config.toml
n_kv_head = 1
vocab_size = 4153
bias = "none"
init = "normal"
init_std_down = 0.0
lr_mult_down = 1.5
warmup_steps = 0
decay_fraction = 0.689
final_lr_fraction = 0.1
dataset = "wikipedia_en"
Each number is 500 + 40 x the weight over its row's rms, rounded and kept within 0 to 999. Layers, rows and columns count from 0. Numbers have three digits each. The size before them is the row's rms in percent of the matrix's.

# layer 2 MLP up, 256x192, rms 0.0924, rows 164-207, columns 48-95
103:488481457531494493438518514497470505542491569516520484495477517544481531411496438439521460538500556512534467533493544563457476469511449501452508
104:552524506586542532518551550518548448511497498465506522537566465513497479475559547515480520572466468464512550498471498508493589453470513499488509
098:492494443510518492507499540492461488440500471479485455431462510502493467486495482505503565535507460459493504442431579502490496470493502541505476
101:503503537485593631520515535489493521528516503479495470469496492470403480516519526524444531450493496459511531573519557586495529574499513475516452
099:545490487494524500450515486509468455574561472516453400500542541492537527515553527551612505537496517553471498506474518430490481435449568505533521
099:557542512524487561531498466532479444509515474452568462544546497493554566472593481456480511512500474541457563570476477528454486476579460573480505
100:425431498542419589508563536489576449520432481511522535530497462504451478497517590406523465425501476463496491499497502531517500426456484513556497
102:539469539559506465479436514432436536506514537494508486465561518496492454529464533479562542549479513445512545509525525528489525419521484498468480
097:542508510584538520489462637518520485488490477511525498572468476413458511526473471551504437549475519519493521502462547433496555471463540511484429
104:492528434527490488512520482547545473459453473551506520457431472550430509542459539468564518496470470504505502459482524457520513502463464529589476
101:490472462422490498514504439516436507463454501500451561512512479452501530448469481508568527505495483576520534531470503488458434532408531518416533
098:445463477497470472524497457533487620534505490504492427503523558450509491503467531499547524485473440470558471532482503444520499452520501454450489
106:498546496445532522455482495477484556475495536514553501515411466472487475512495435491518535522527509448401504465446570437470520502456476514578490
106:473564492488538524471502487552560521454540454470476532462548503499481528507480592436479544525444480486418515485517534465526451569478520560520430
101:480505573479508539572439479486526484546553497472503518489536423505579521544442533471540476528502477498455513555477477482500537550439526469504502
097:515404469491456537519505473524531478501425545474477458501559520417490511525437533489556506564472553466478446521587524518496508465497483467552479
099:507509530494521492529530573502524504570552499406474490458542444481573492514558510485512567475423506495502554555523393469501516472507429487508458
099:544529482534554531489472590505463480549457496488442559425491560474525543575576499470517465489434389498456510485531516528541506531444464467496490
093:544550457475550511472526498497506540492494527486518494525503462557459515611507511514554538432532520475564442496468520521505528500569483523489485
101:467407522530525529489487535524449462426485477501475562490485479500515493507568481497500429444511499532491465478489454522484476526439539536582477
103:538566449510457514496422471463447532520494508483528474498491454425465506492451454580491532508505494492471513517494451533499515478413543589433440
105:543537449480475473497464452623480480450479487496439483556544417476495519480532517511423475452553561447468447400527547492543481534470445449427509
095:485472550510550473463501483565472477482460462427561532434458440521566523553486468452461373454460446503558559461545533568440540551514473463549455
102:502466498559520526492512516513518514510497486498486595518547597582470531512485559479536549532452557405502536524454500460534510449461588576509535
096:552457532502521465469456529521506541475550559543498501558574550489523499500475449541566487482493436493476543477606418487380499484506537495517605
103:487448613562474541507495507564493612475469557530522547511488481495496466482553537487559530487525564488517531488440503558542505524516516511564533
098:467546503429552557541504452440512523513522514534527509521510487561454511464492521570446479515545458593442517520544491466427540461510463468500453
105:484497474546481504470592473507492482527516487513453505532460532492527515479498505500515493482462475502489453501582515497474497470491531556479522
097:504485508493564497498488555515522459502587515518518493425505540519454546462507503526420539570520509513493515449456493497495500451505477483460490
101:526511432451485516462467507490483510594490478539517444539560485548547489498519442535476561508506451568533521536460470580488475500521469537451478
099:481417471467498508442468495584493494488443465475506493558443476494472547519512502596506552436517550533506508533508502510451525448429508490580520
096:485455498507525515483539478535460455560519473495455510485442513494515521482506511456462519532527396503512512534537552573498516550469520484446585
106:545498484558517474524516511512461513556491440519507516510572503451433491500479532458575517473440544490543538514496515482486537470554519497523441
099:478528565528463466497533553578467519541495589525535474531483463516502469494525490466527484522489501497481487503568475496446486465559574513500525
099:475500547498517502434479510555446501499462491469493457550455500470518563469442499538440570545482525480490517480567518497503486542503483609470549
105:449524410494500598541521472512484480501526529404500513488495520525515476495456519465491564476448563536511384586547525567525517500461534551498441
104:413528618451461478504545511436481446510531561456458502498558534490482526479519513453458429464531505530478529504543563488523508497488557431642515
097:505497518474444519510525527474514523551435470450581466583450553529515433566442491496505460495465451493493453471554548523490536558411455464510520
107:557470544467493543511403562546489481520484555488460563552449510491512521509537352513436485506598502492446542476509564493499490510525543471520525
097:445514528494533475527449488499532497508515499520542485454408410512475490463515467464415465457504538501482458483474474481457540478495553459442490
090:539460544579522472463402524530491512545536547540512420451485478583492468502493512550561510494504547497536574456589437499486512464552555468520474
102:456495483571546533541535518587533517500521500524473494495482546517513473529510470539494529446562571460464481441449452486463436508436499475481611
104:455506500509508539508552603555469477406560567581549505496457509461448456556556460469458528454526557503568501552533601515510427545583525529497505
102:499488430462410500482521452537480547495488519485457588519569455442494468515453485557446440463530485476520524516482552464506507433502494434459506
# layer 2 MLP down (transposed), 256x192, rms 0.129, rows 164-207, columns 48-95
105:510444505486489458547454432526542507466483540523494463415433548547505490454464385516498482573477509489461464456461544496528462459487505494394480
101:520527502589455472528524525526496485513453530503500518483543534489508500514432504506434478515534482465572497518494497515486553556534511524460492
103:524495506468516443530512423507471502462576578521556467479494466499439462420477483532499495502516492486482440518521552543496479450424517411482500
100:460498458544515462494531564540491518465441543557528585467478542456425598418519524494510576490551557434537483424470516502508601549546516518486541
099:497601476508483447513530542505511526547523483583515576499512486480502445523480505511505454516504600509503488513551496509496456504599498474455510
102:418493503493429409473496464577415495473491455548547473544536489540553565477517519520506506485517460512497501582542524539523500457545491486499539
097:491427536473549438512469533471515492511516500497582528507458542542467577495419531467543458510498482432597552589518448507469441460577519480521551
099:459547430447488469492526480433445499423555442468526482465460567526471525445513493492525514488559544522462490568499457536493535482460527431526433
102:505545498515542515488459443517452490490489443461507457554511466478526489462554478506470417491487501477532470438535430546512530477584387492558500
102:489464572515525505481467471512494448521399466528466532485495470566549534537452527497459476544511507509476527536494539549517552539509499492526467
094:472520491495504477487474529573539449547426443460534457466480507505500505460496460452412489540537594543439486451541491487517462564525483520553393
095:498450472480555493539465477475501526508503496477430497444425527510434526522466397510458427467479502501602482538474519465471486504487471470482496
100:500513513506540502471423534528498523511549539484533474484440485584456436583476508444482517480491481514438475496496482427555463475508461556514441
100:597502484511506486493446464417522526509625454539495489532465498542448467463549475518470504505570527510458526536497506400576555520429509523495535
101:560452461437492441480519555454519487509417518531514515468514497448488518505484534436526548512501530427497509605499427527475496489458512547548504
102:478531569478441508485464447507535515499479439487443469457512538466507479547371563527527446465535469479510417452500531526506489445460446503566507
093:423539548500541514509523447492499540550551434492527499485445489471552527508524518533457484493527593537464486474558554477580454553526512548486493
102:563458508563491478426530509495449466608551473532460514484486487528474509535513524544510505485495493468491497468438435486507517525469511562512501
097:487482544494500567500491547464470485487503442543447505505469488417492549527503459456582449487483519483447481450488523481527476555533565484524455
093:457536448567479499520438461602451552509542492533485570507502452502540407490542451592502525561555538493551509542515531502510487505502472504480465
100:596566478515498519510433523499533478450547568496516505498465486475521568530560443470503482487472476501567483451480452479551562488439542441545545
099:432466577541458451582490463444508532520535509502525501549513538511506394425468581521553501464465420517492512545515516455423567480506481486527457
101:535491513463508535462467475449448522463445503502538506482483561493495563440526448548452494463496569519458546518437423441517439484488496467472507
103:398506532527564532463531583517456498481571549561529528512472415530442503448494449491500526416506534547523447476470543514491503523478473447520519
098:454514550477526467559486531433511520491486529560588464440452520436541474481436481561568466445531465506464503474537462494487500494508507520525604
096:401488559501523502509476431543509448538508537533523446487554488405506576516522498508552499484552509438524484413444454435488420531565517525545471
099:543486490527542481541517502519539476504545520531446497528505474507478520494500457420564509563541514506454518538493559501517473530538523509526560
099:597477497532522454556500500499500468457475569485565494426536548501505535458523496503453516517501477539460552566524469564496497451588514387517518
096:524499484526518429465498469482507488454504440509433551479451509460446523466431519531516522418448480504487479512500503533437531505490491506513482
098:454554483578489528572517459486451549510547465533555502538532464597558471491486543520523486549534516474470535491508465420484538529492488476472499
102:471492489437419470388484479497518450518528548553490539410538553498530487503496513431501495483569455477524450471482574511477452495494457468528439
099:449376462462534496497542553519571522552500506563475576541458493478490504462529490506544595428462486483461527488454519505546568577552473522574470
104:574478521476523552497602564653510488523460464477484499538587533510485507463437591461550495563519540523494521526539477564516531515510478496508466
104:435502451551520430449516507453457575531530526494511515453519473429551462459544487487514450501518464541573469536542475477533510483513524501550496
098:589502531514553520533521490457549480467511519515530575502523429467515454498464522526564436487503468490497468545566502461500406521539575597469504
102:546526417505511428418451468527488565489442497471559526458492523441529485473489487517462599554470532489535431488470607473486521432445525547518471
101:585468519469528494492499506554494527546433518445513429469439463520478495580482446550505464497424412513499488540470515514462548553496509599498473
099:501505478515476526486454517493488435520552543561431503501500436459438545494477549490484498447555554417580559449513462478511519469538460536461476
103:504529503438436489542512458489511526518428466521425569487470528480507420515427521568449473478523492519516546568520564491490499465544504561486481
100:563462443468480481495485431524426431437455435494549545459524470503548494450492530569511465518461484542463526432480517521461546569563491481548494
096:522459520530513521519418507569514592516466493523478496491484512517505460548398494457489488535555479460553531479495498504455509435547468447538468
096:485455475514506511481518511520547481466465482468517515517519535491456478522483542492480562425523513477518524530496451561545503479475490508540480
101:522472486513488495555436441533537528504462490514423493443504516513485560486443483504580476553474457540536523555506513542512538495507473456520451
101:526501479506542509562543518451463503515493487520449601448491495482403503529462528485498497434469468487496521459470558518512468483455498501482498
# layer 2 MLP gate, 256x192, rms 0.0935, rows 165-208, columns 48-95
103:586548471536510557475471530468511488458547553469451466442521499578487587446538479577480560510515525472545560510502474471496526489465487529527486
100:476553497490470406467455476464501466529455570503524464527571479509497537445479495525531535534477540489510495492556500494480523409495534471489514
100:486451519486513487558540525431494506492558561514504566486511590480501592480575481501557548460429481452459515480462484543492486500514536449567522
095:534460463595524458527540395497492519408536459514513588483498458500465520524561551540534561539561546464461497482537526515507525534484466478483580
097:543557550558473550448464465526507501461461478548551510522505543461545534491528495484541439502458523528492541572506525410519532407481499518458456
103:534517435559459517509502421580496493417475434472494434491508517504482520462449462441505539552497466495550488504531555526458493540498460491460486
104:526518430518462498547509481490504561449469531452473532433490451541453526432487468362471557515521541545457507503514442484526469435449520549504547
106:512459476433521429540532543448496494488546515477488520500543528462481462552507495524552506502519460562506446569420519416503586509399492478449511
096:485465485495521486500523444526445482494499496513484449541434443471503441550514494532516486480495449589466577511469523525462485539470506502528541
100:496492461439564501478500528531550569535439498489493467541524531504561539527465525507473502452527473445465462597559484419543474483482482439492484
099:510497497508528480569493555534515447500510512544540519543443567500466440537514401449470452521527448519519444526552430431536551529409407506481525
101:388484456455550462498592560473504487585476513493514467486528473449428491482479442529488505520556426440531478492562546581487539447444501465484527
100:488491510441499514478540555514504462470499609494510431476416479476514554510477441519441471483533445488484468495453484536472416507478458463499530
105:450507455469453450542458482549431499461564441500448441529487501525455488412461464522570539503451490552551533472488475582562488446528495503459487
101:517493514443541492497473549448583545487501511553519499501507465421448406481427484473454520498509458533509525550407543528492523504532512479466515
100:604474499462522532524471490484450552532515544480504464442509434470457525502477536468550531497446560541524485515475553524495483457560496495519501
099:484543534496453506464519429521516456476493499450503515475456462478459516523517509475481524582559469538559484543489497371478483547424488512500505
106:542490505552499460543445520469490476517529491528486469525475476509477478523470498536502494505515472499510505528432495534436429438483510507475582
102:579494541433488560496458485518500509445461454554469478540463544524572489543508529496520511454453495483448488483445533544505540579518443397509491
098:456415512481465448527527493499458473529444508449537509511478476456530588447513468486501440461512499504462477530507458466452610500496523443512464
109:495545462466496485408514475514503498514411541505512483461445442434497595519559469445480598518473578422582483449464551545487492497483494529517579
097:499506544547475450432533538458539509483524499549518561569503489496486483458478476515489510456465530487445490568500554431562501493457550465520517
100:475579497495510507495508528487474446470490538530521539518438490472441504508513576582521468483537490515521414535424560467495498489513550504497441
096:482547532473547504506575515540506472541526552471442495505451461487460524520508483536531456535500517466431443448503457530457497510475531553494546
099:575467476439481460527481487518471479469602548514434571481509497471420541512486541449508533421558483557516546494496484539515468553452430579510479
091:458510510456457542590463469481565443464552499481493436479463491470460511523487541437444523490535513488470448493553537481455525470500487499522537
100:426482463484557471514437490496482514514483494417503436460485448497535467468443558463542513466503435550490521545436496463449476475563528499508457
098:406520468511474501499383499437540460488503419435487470480521554510566513448530521455468486506461488455497475556497468480531547581528473438511449
098:555461466552526484550520545503522457483482509475463507562521601402538491560512562530462502489459486474484512473526472512454462470448555515440433
107:522501442444511479532477505494476450500532429468476457573499469486484577460523491494513490556509462503524551565529464533491583514446513500469525
098:486550503547500452513539467477423546504488480476527458496487459466469531464469507511518494463568515543527445513576491582513475471466470471445463
108:514521499465472512478510419509551519568419470463444495579488503517462542549543501460569464477487441516488567498477530517519468495527472491457506
095:501564557534485514472440512470524501515567526526521521544454530502471536446564489607494516472437516484490497484460464462600539531501524475507500
100:445497485502493456487560531566486429467506489493391490524435505508428498470459478523526490509530468451540535500538494541460438479474561486450446
095:543489438483521463479484509456421595519495474483512476419526506525502511405524450451487567497483566466514464465502520462444464403456524477498555
105:442517546504543473433566470514482544526616545432476511441517509508501517502564451461509528539510481484549467522497493363522439486489449497485493
100:466496490492504464484547512538536438572534539550469527569552531479480417467518577414470455439522466431518452598457468478478519478504548502464504
098:376560468551554481516503526531507502519528564467547529463484493534541542464469490561465476491532542480454470505522524490522502464526459483507501
104:560561471503478474510500512487449603495476500500441460537433520480495441527572487455473519444574495470483544474518504507534452506472503408542511
091:493545526550516493449490523521568485495519508512495571512499509513485456467488510479545466514488536501534584527555490480505469537509530526482542
101:493496536499444441448516532486451444479543419485475572511498458544534514457474522507521522506511532480555514550615509557579479537553474463521532
106:447548506474488537474549541571563503450497473512498526515489544473493514511474550503425583488556504527522469507444476511559441463475540494461463
090:573449475502507534535574511589457540546496529520489498451575508520570440476510428548492451455496496480567466518478501401510528476461494455526523
109:575508501529428476486523527511529483542468479523494445379538513586531439416479522482450564525575452478537562440538485578484457454492510553493548